Weights of a small transformer language model.
Size: 14 layers, width 128, 2 heads of 64, MLP 320 SwiGLU, vocabulary 8192, 4.74M parameters.
Architecture: RMSNorm before each block, rotary positions, no biases in attention or MLP, untied embeddings.
Training: a variant of SOAP for these matrices, 91M tokens, 6064 steps.
Each number is 500 + 25 x the weight over its row's rms, rounded and kept within 0 to 999. Layers, rows and columns count from 0. Numbers have three digits each. The size before them is the row's rms in percent of the matrix's.

# layer 11 MLP gate, 320x128, rms 0.265, rows 200-319, columns 0-63
106:490486534486476515546506516456456475510518515485491512480445524521477459510483509503471445523463492507482504524520483486501481499512502473521540443483514506494511527528485491501467466512456548
107:462504497477490483534455480477501493475493506453478489502493459531445469475486520492524478471497515537479514530531533487467493507508489486459488507516520527485506484520480524528503532507502472
096:454509523502476485494523501535461456506491492506500541506492488505474530501478485508534502483497509495490539443530476537493474485453482492506492511496470533538542451513527507463495498510501503
093:514473466483537501540467502499511535504492502528477498514459534512455496499483498504510514501505532503524503482537487443539510485522501489499496551543495550531499486513484498520480493498482489
112:477524527498484494474467476485527493511497511498466469513467528474501477481495467504511463498483462472545484487469480501471525516565459516513557454487495500449518479494533532528545473508487505
097:493504516494471512474501498555466488510529505505527517514521465520515524502522466474472494482470488507501501511453457493491518451510507529485536521524451530546476544488489485537483488513468450
092:471524501535554545508500480542481501497495495462507500523509485483502475501521500489504505473479466485497470502539481503503496497513470487525520453528529494546483500516500520510512508454476443
112:518453503518497483518457512495456520485471503537453486507487485533521497498483469514537512472502501492540505511507525501484512505551478545511563493515512495468528516562513532512484527478468475
102:503493551515498543495477495453489468530544492437568478493484496474452510478464516537482494473464510492494508493486527462481494518474512524493487507508502521508518451536495495514543507546490474
084:479555487468503508484505459531465487501483480541472519467503536513522502506515527512491511467484508505492514497523507485528469530511459528469531529525449523495536502494542470501527564491463493
094:501509537493494502487469498486523464507479486513488469505491528456514470492508514526517518485496494504470488460485471498473476532516552471509479485500475503500460522475570436492525518517474505
105:439464503529483472508499531493520482535520473493497471484510476534465487508502449494516507494495492492455492498512476490475586454542502507502507528518519526536549540520484505522516469485508462
110:435455506511463518483496534465551489508522533498503440520490523539525496465456535469507506549499475466509479540526499503481502504486496504490499485516527467535490494471515500494520488491502492
105:534491543488477545474530460528498505505486480510514506551467566517502506497491510470494510490495489531497504507518550551470464492558507465497492483505498564480471504538484508505504507503518500
096:489466544519487519499514500456495482501441499500532516498450534505532493488495516523503507482468483553486505466480524503479449530487454538487493482466546516464438523496498499538554531535504526
099:492473495533467479506502516512522449448524484464500529536510483537494483499501494524536484528500503556507482457489514504469481438538523474516521490515473439537506494522523519490497493491483486
102:538481487509480540492504533499488488474532526495500478508479520476482503514516499439480492514517478501489506508477474490520451495515461540494494473511555540507476509541502529517488493489499501
098:506441482510533520496503505497492472515524518506496459528481510529492500544500481505513490474519536470503519464506502485506455514484548514467480459488502519473430459549485489473485511475486435
100:520500495468467520517487510493529491502461510511480470556498460474506533530490526533486523496462564471485529528492471470542491496514505510503511528420506485510499484485471513482522519527493500
105:497482527506483484512429506516458494487537519486512488487489470482505448529505493516527490471476455519459504524533489458488498487466479539527527485510514468500505493495505596540487539481509492
098:470495484493495475526527504514533517493497460515509500494504516489466478485516473460536495503504520469520506476442489578468512539512500505496518523566427489505520434509543538485510481521507486
089:481447510472499523514492500485517477525479534486462488501526512499468481508467525489497498484508457513517509483492514502491442509470479455461501502511486571536506500499550502543506463546500500
097:480446484492514449525500478484531506493509494522507514487496505512524516545501490470483483480475534489508523497530467426514497478483519528525488465524495512483510503491485550514452503486517484
108:532493513497533480509497454511504459538522487540514524435489487509482453537511486481478519498453485515471496499463566507498479486496503524544501526498526527487524478490492503509454519491495523
101:518469501526488543527507516475509527442487512515499508506487491490460444510529552493498461562526496459524517500512472470464505503497499485503496523476499465491502479499497507539466478507494467
100:437504499508469549496491497506486517556498524502500512512511529489486450477507503477532505493521533498535525526481510536488502511484490512500512458497503496515512489485477472492518507481510531
102:543463464472509481496555499522492494507516518500456525517495533452503514487505533486596485487521528503495524487519504436510453482493518539491521504503483456516484522507457501538535478518493502
100:496519501451488505457514474518499500510512474509505501498523464478507520530474485489483495452499519534487488477535497534488492497509487566471506536471530501527510474508482533508537499510506489
100:506418531504528503526510533475514495498496511506523521544504482503520483536498473539496507478495507486466476548495498540517507503491509514466487489477518481529557487471504546520527503465519505
091:521494488501530496488456522483444538538532494492518484513498506502507522486496477501519487488508454500512534502522519562493510477468544504528487505480470465495485515449512520450551512482514482
102:449466505483526500536462483507492465509512506469520532511520497482528452494555473486489501483518517526508520484496485515464488516563480477517537489540511552492508495519533513477490533512539500
102:488495520523488517485531497474516527476462483500521508522470482471529525483476473514484436473503502487508539482517504521469542455511540547514457491543524526478483529524485527484492529517529509
100:488459515488508511504506502491495481449497496520499502497479490485494469500490471477535505456499518514493475483519518471499472563531464482466548469497502494493488534514507466500503540502498513
100:450474524476505532518510486509517501555527448502476521488522501496519495521494464524487562463531499534489476530539497501423488500505410472528523483541499489520472491493490517526525474498514491
093:497507498503520551474493492477510492461503509452488525484500513569502450469507495491496503480483504511477472483492449458468496477516518479474516479522493493476507510486501493480541537492422476
101:499483499492496497522485500516479479480548507492500452489499504513492489460500506470546501511474453500514466499528487545479478501490428499531505479506521486526487502495472524535475527518518485
095:488454500483510495499496457476518548504458506512516483475480532478545539467528536492516453539494469464504474482479533504492482478485501520468502508518495510497512499521459497552494499516498490
104:463507532488497537474515476469482479509547532428492564491533531505492457480504506477522483539517517492491520470483498482512505529445478529532502510506541481483522514506515500504463540523521477
104:494507518482486503467538487502494513489524487484452449561443495504525543453461514516513505482462479484478508488477495483502517490474529507484507455499511493499490524529477493524504497483499510
104:473458476487471488526488478508499512502480497479524501512512478491504508543463526497536470494504522472501497488514513493515496520450496509500511471544520504507515500497557507520502507540497472
094:481515497502541493505505464467477506487519498451500543496452488532517487489491482474493505515513490440423467527506523483493512493528480491493537494492469519475552484526519529486502482516452476
095:561475510468487510483475475515492528511489521484505442496514538519513449531505498481508476490497462511493541538517484463471478501471498466500484444544526466555515514461462463506524487488512517
102:495459528524472506524520495513527462473494503511473517449481503505473515491534511475440465487450456542457528537531476516503484499496486506482488474492536490454508501508482455490467495497456521
098:514496543507488511484534477517525474501466519486540541513521517471504526448522469522490450485538539469491531486473516510508478505463545522523469481444517530479495486472456496491522504550499473
102:505491517478515504493485519515487484541506466558500453488500460543460489504517508501507504511469513495535491474496507484500500508500492467445510502470509508464493467476519485510497534485502443
099:521510500528484512451484516496483489525464494522498505457534530522503510546522537475522466463516483544437513500485518484498482521472502508525519519513535531533519485506494513531482543520462508
092:497532537512502487506504470473495532496497536484494496496479539499480489474540520513530477499531502412495488452515481479503513477511549513461520466554556513530491526490505519473465494510476482
102:460485463511531497517501521491504499485468484508536544474511530498490472540492466479540490515476482517511501483549491470500472512504481513509536511515499527528495503495491513501505468457444505
093:487517495472475514540490528486486500484486513459467504497505527513527502475493543508511511498433511474466530499496530552539500501510506465510531496485498492512520497463489508507481455524454508
107:513477501511505493454469516530465533462467543525517506512499500486467504512526479501490505522489530522530496476439513532491525532529474491485472543528434523493527448486526553483497480519528507
102:496478462540516494491493480453499485504515514501531533505489523508512474476481494487487563509525500486513530446453490517463551507459486481449507471521483503491513444467514509555543459483501502
096:501478511534477498513490474496487479461431469510522491512466520509454522480511477495492506531481527503526519503510542501457550521460506511512492500505481553479515516572507474508559496479503478
098:478473486471499474506503494480467500495547518525514492513453516450505478519511505480496492504471523491520504476492507525479508455493474468473510514527537511476525454490533493519515455466480548
094:492497490479515479513535463491466509509525507517533480461487540497507492474485507463505478499483544479516501471480527501497525491467485505487465490519487525508545468484484508504483509516509495
100:547450462458477465503477551495547466524494535496516508520530491494474500497477563502505449497501489505494505475488495492477535485511504476514558468523465538476461522503501529462519523530493501
095:501511528491451484497487483535523533519532463477483518493511489506486495524485552466494443491497555469507479483533492475485505532472496519484530515513527506474492485521466468517501507487552500
103:532471547525471513482484510440440491519542493501543523481463500513522525492487438465479516466490499509486496503469487504524521513499485504468509525503494493504488491537509525552510511532480495
098:487495476462470501499510493534510488503494499523525499453426499503445542481496506502456538535474521507466515508492496498489483516481518509477508515462556553450469506504469544508546523480433507
090:500465463503545521474488471472526511530534447461490518512521521520554446489441488518500508482491490509482511464483499490467473457459492524491470485469497513503493498497529478537536510512503485
103:504460503456464528493479489512490501517502519524514469501486520497520538525522472508520509536515474499514483510501507482502526497491442496474524489514484538500515559546501511492505396504538480
094:519504496475474505488530515501472493475518458497512519536502531503503482484473541485545482504494476511496516484518482493452522512486433533505519472517503500496500475476554502522503494499473496
092:498488473477468457447533467475532523497516459533529480467472539511552519508472500480500473492521539471501497450500519510475517485531472507500480527516501537493530502509488472492496508479516529
094:528506439511470517524472473483515521459536487483425521503467490512492514500480474511510547503498513488563513493504472452520502496497500529528490518500480477491519554542506493495566497509490518
092:511475532521484495475495506514488517515516503494564515510522494542448518520528510497538506449493533467503482489510500514499523545473499440492509529467473540436489467491495505500470494496467486
098:477496519478482499452495452514483490477566506514508455478509536475517514503464513488472502529476508480540517527513554533498484491508488523475496506557513514486499501515519548539527508474491494
098:508536514473540501485513497529506486520513509516496500497492508507421439517487495511483479472513463512498476529547479514485494537459508525538525511439484472522498536496509442524528492493488502
097:482499504534525479485499527527498487500528452549486501498523488487482486565481515473490509512531477494510464520503429514526481497502494465513517519542537488560542501484444547511486489497472506
093:460507526498494489489494480502500499536500512511469511499480519493481487483505490549563514544509460491483499512475496498502558483517521515502529501535527555506519504545526529503491549467524466
097:534515476467480512449491523506506519535492542498475510512507528472496496492508448452552528474504561507449506485488473488475521493536484505487544485486504523471480523434476487482526518497511480
107:510484494533471481486441522475473519558491511497507494505496515561510477484523556502491486475502485476521494483469498541500543504481499541490488488508485486484495464469526566494477487504504507
097:512514512496500517488486498503457512520521474516538465515462472468461491503517471440505492508503495533530479492527523517525512492506480528483516471546498483508481567528511525485480489495494518
113:493468502494505459507504510470537446476491492505498487505571498514519452504537496504502496476505495513490493476500488510494505488468459467498515525524512507468475538520501482575530492491455501
116:489468477508496452478471535529499485473497530467484519515504521498506478480473533488510510470516512533540520490553474467454482485455476489493520553509493498477517520529483522523500495461452459
108:531484491468514431531535514488490470534486541530501509508468526555529481457504457476514474469497519478459491501514489502485496477520482475505518499515516500524492514463504510492499483560487456
094:482483511470485549475540520518496432539486463533519491536504506520530514491474517546527488456490482535502476473530462520518515488468488495558545456504494497497520513523513463493514546500524456
100:481453517533496532449525485562519437484557508503519526557527518472491527508497498504507511447475505513478479480471520524513508507503514475478503521531522539501481544523524486510533533477477532
104:540464522496561518514492461520526487481453497519509490543456501528503515495488467505518473500513457502485478503472478513504507535514518510501533480528520453498558518501472483546492494485496491
106:490513511519494456515512494485542520463457494429487478481493509488482493442508504518510481473462503530473483529480506486499481446478513538502522497465456499516480487539493501500507475488472489
106:492491503518475470437492464500544549494487543538479479519453509449488510493490507501477508510528488514529484457510547515500509509506509499489506474509506506486518513496529461510544475493521463
088:514457499490480496501522453533493533473515477503506511500489519460478470474459496513487492491455494514525525512500509470520472522511502477502447538502530521471500536531478514501479556496464505
112:504470453501490468501494490495459517458521530445488505543479509487469512496513497520515544521511453481520503461517539519477496508468475517516467509499465501540554484547477483519513482531503470
098:532489448490516503507523455463472454512509521460496470532524514479486486527501488477506464504503545491509480501480548529450479465514513518433505504493471529508494499491477526513532498499504505
089:481471551463524469499530516497516505523496512496551457523507517499513519562518536530481505467548499495484524508499508499541525501498498521501499520461480513533461515484518520527485508518547503
100:491480539527494498501494516550477496481504519521518453480496501533494466467449550536488501516460477495500517505481531518472517534437496540460471508517556493525470472508519468541511468529507459
101:508467497493493495506563481535467505455497509462486501483509505526496506507504500460517487462503504530502475536478539516486458460493474472494470525541506485534528515499551551520522480509500505
102:565527505501499457465493501483460503476491526535509500519490510492435478516484504493477517508441531499490451516508491479479496469523503469490534481462478502481487494499504493568468510525507495
102:527508460505468466491510519527484441516506518481509478461492528531515472492538458508542496466447509494470516547477525537523511518513497538515523508462545471496518504505530515470465504498493491
094:494483520490476481526573490483522517490523523476500508514486482492500487521529513546465490514540493486481496499477547499500509504541521510483502467525489474480518480522527500440499507475460520
101:510513477466524486520476495476506485464489496509525477463469439522493477511529511478506483431501539515476504488522483444471511489520499531507562505506541521514504482529479505525536521491499476
102:497526500507464467514490490506498474518498515462505572485526544518464480501484528479501502517453526497531502518493462547480519496466489499459471471494529517471539485479495483495481492538469479
094:512502539532539515525536497520514502533499500488492498492507491519499498527484484488507483495509493525495517536486426488557522455519537545477490482544528481497506497470476512511525494494505508
093:492468491534501482535495539514536474488517538474465503523527476507490513490493417498480462442474461502472461523500468502510509492475487539509529497502457478518501519493471490477457510525489477
103:477576497495540529489459520483481476475535503526490475484473505490507467510509467498441475505467509480486506493448528529536491510488473498497454508545512526493507467507522496506519498525503493
093:532498526533531486514466447521473481526512523522488501475511502488444473502489508542476521475470523484520484490475503537516509496455491534473491508552473510529521508493493514502514486523519516
095:522505462498501501449429501470504492496544496510509464491494502488491502506521507507505507519478470535507467520497540507497474544481487498513527530553448523495502509506523538505535484530472514
092:515522493460515539489493517524494484476467494513515464490471438514519520504464510533501521496489503517488515525509457488489518494495436485531538493441486531500487545473521475485504496467533517
100:507486486520459484517455502467534475503505523480483520546482511505481509465499507483514493486491495531506549525533494463516510482472520485473501488487487477457521486502512474540512492511535483
100:499473458436556481467506546529511478453490528480476494512519508495479524508489507501500474466477442515472498484485484460491534523528472533485482477539492469527527513522507511489524467467479483
100:521463504511496521467512505471482512512514490508479492501506528514485499517488539485497529483528458541497497481559469486420508503494495508495534465507518495508498458481508525472459461482448482
087:508471509504501520475500491539487523507461523490540490496482517522513502469488508499509479508496500498511538513494532487500487540520511518496509484504511553496531498485467449489506519515448438
087:493495516488524540509507479499487545508471471508501473472522475488505498502508521558497499512524499534497475536488526445496575512535475536489502506526504516548525468469459519550509532540497447
104:481506474473534461466571483516464547515478545504527539519510535466487479507495498513496493524452484502509548564493478490477497488502481504494487482498480491504486471502500500530491519483443478
104:518488509516498531505496508501511468516530510550455494498504519488477467518495510456477511457509476532468527560532492464487478519510493496507496563515548534532466514528462497536500458537462493
104:500499552490513463493498487506502526466531491490475506483510522478473497458489500490505499507505519489484496496506464518512511485482536536499530480474517507501522514474447515486475492535462468
094:467501502519498520453496490522508475484490486519464497502530516513483492500474495539534486492494494458494489485523532497476448458465544500516521456480483518505502522505504497497511431518496521
097:471502495550488476499505513473551505478482479496527495486476508520469462485461513516515507512443472548463503490522504512468524555491493497473552506488477499503506504479461492466476495511469503
103:536488461479508436489511527501514454476487486512499470497496447511486528514511505461492540489488468515520520507482525476480520508472529526505496506458501537476543484472552522547487489499523530
089:485501472485493519508513515513542532521518472509475499462484516553496496501463525483517456486476517491497519517500489515449520528500518490536521503495516522467485473471526480477492536463501456
100:462473482527475479507513538499525490485537487506498499451545493505494504484497502537544484447506506514500514481522478506515484480500512521449516484496514520467521503483488523476461501544465512
097:497460502486515419506543496474534516456523506468490465537506522488479516516498465536499521469462470447436516505516489483488543522480539491480512473494510526502485478485491562493478479494485471
103:534498478447480513461464488510511468465516470524508534498459468498482476482464488509483492476439488478491507514499473512472489460494507470521565522521564494517500443517469551505502509519481491
102:455471521503538512522565520493481496522480515473519493515516515514476551530493506493487501505544472491492492473538508545476491507510453486504489531519501503489517521511477519522489459526497534
111:528491504538514532477495484512532497532512459491500529497508484511515541489469486511519501509516471513524468475532492497491500519509410475535501497522507515524509411532513515497529483487436501
094:490455534515507496523553501526529487535547497533573522488516539533501512523511525508458516536526482572523448519524495503454502495512491492497540533524501509524510489479484488498523495486511490
100:502488524513539528458490527531495508476498516495529502538483485495509484505493513483473505495466536472521529520507504605496504513502485519500483482537497492532482512519471519546507493505487503
106:460483508490493511453515523502531490453512505492490547464532515501487466476550502482509495529477476535518485480467492510501476508486474468499433507501506514536512451503518510451460509563495520
103:503507476552467481525471497517484484466544478485483500509489497501550469477477538520513499513484495513549520508514479543515503429468486511495541457530514529480467512489494479505514479461498514
096:458511504507495540476453470512482467511503449503507526436463508463477511505509469488495506455471474487497545497496443508475516534461462519534527498497507507525499483542494470518491503536493473
096:495554476495501527443489490497467530478471432491494521457520484498499507495516483477530547494477505485453537431522540542465477551492491513483510482482495501503505540504519502552512483493526482
104:519484496462495475467513488503530520458493475517459505505498505500486422485514528509465500494474473539542495523474500491490529534513495508501498547509465506509500486479532543521465478493507473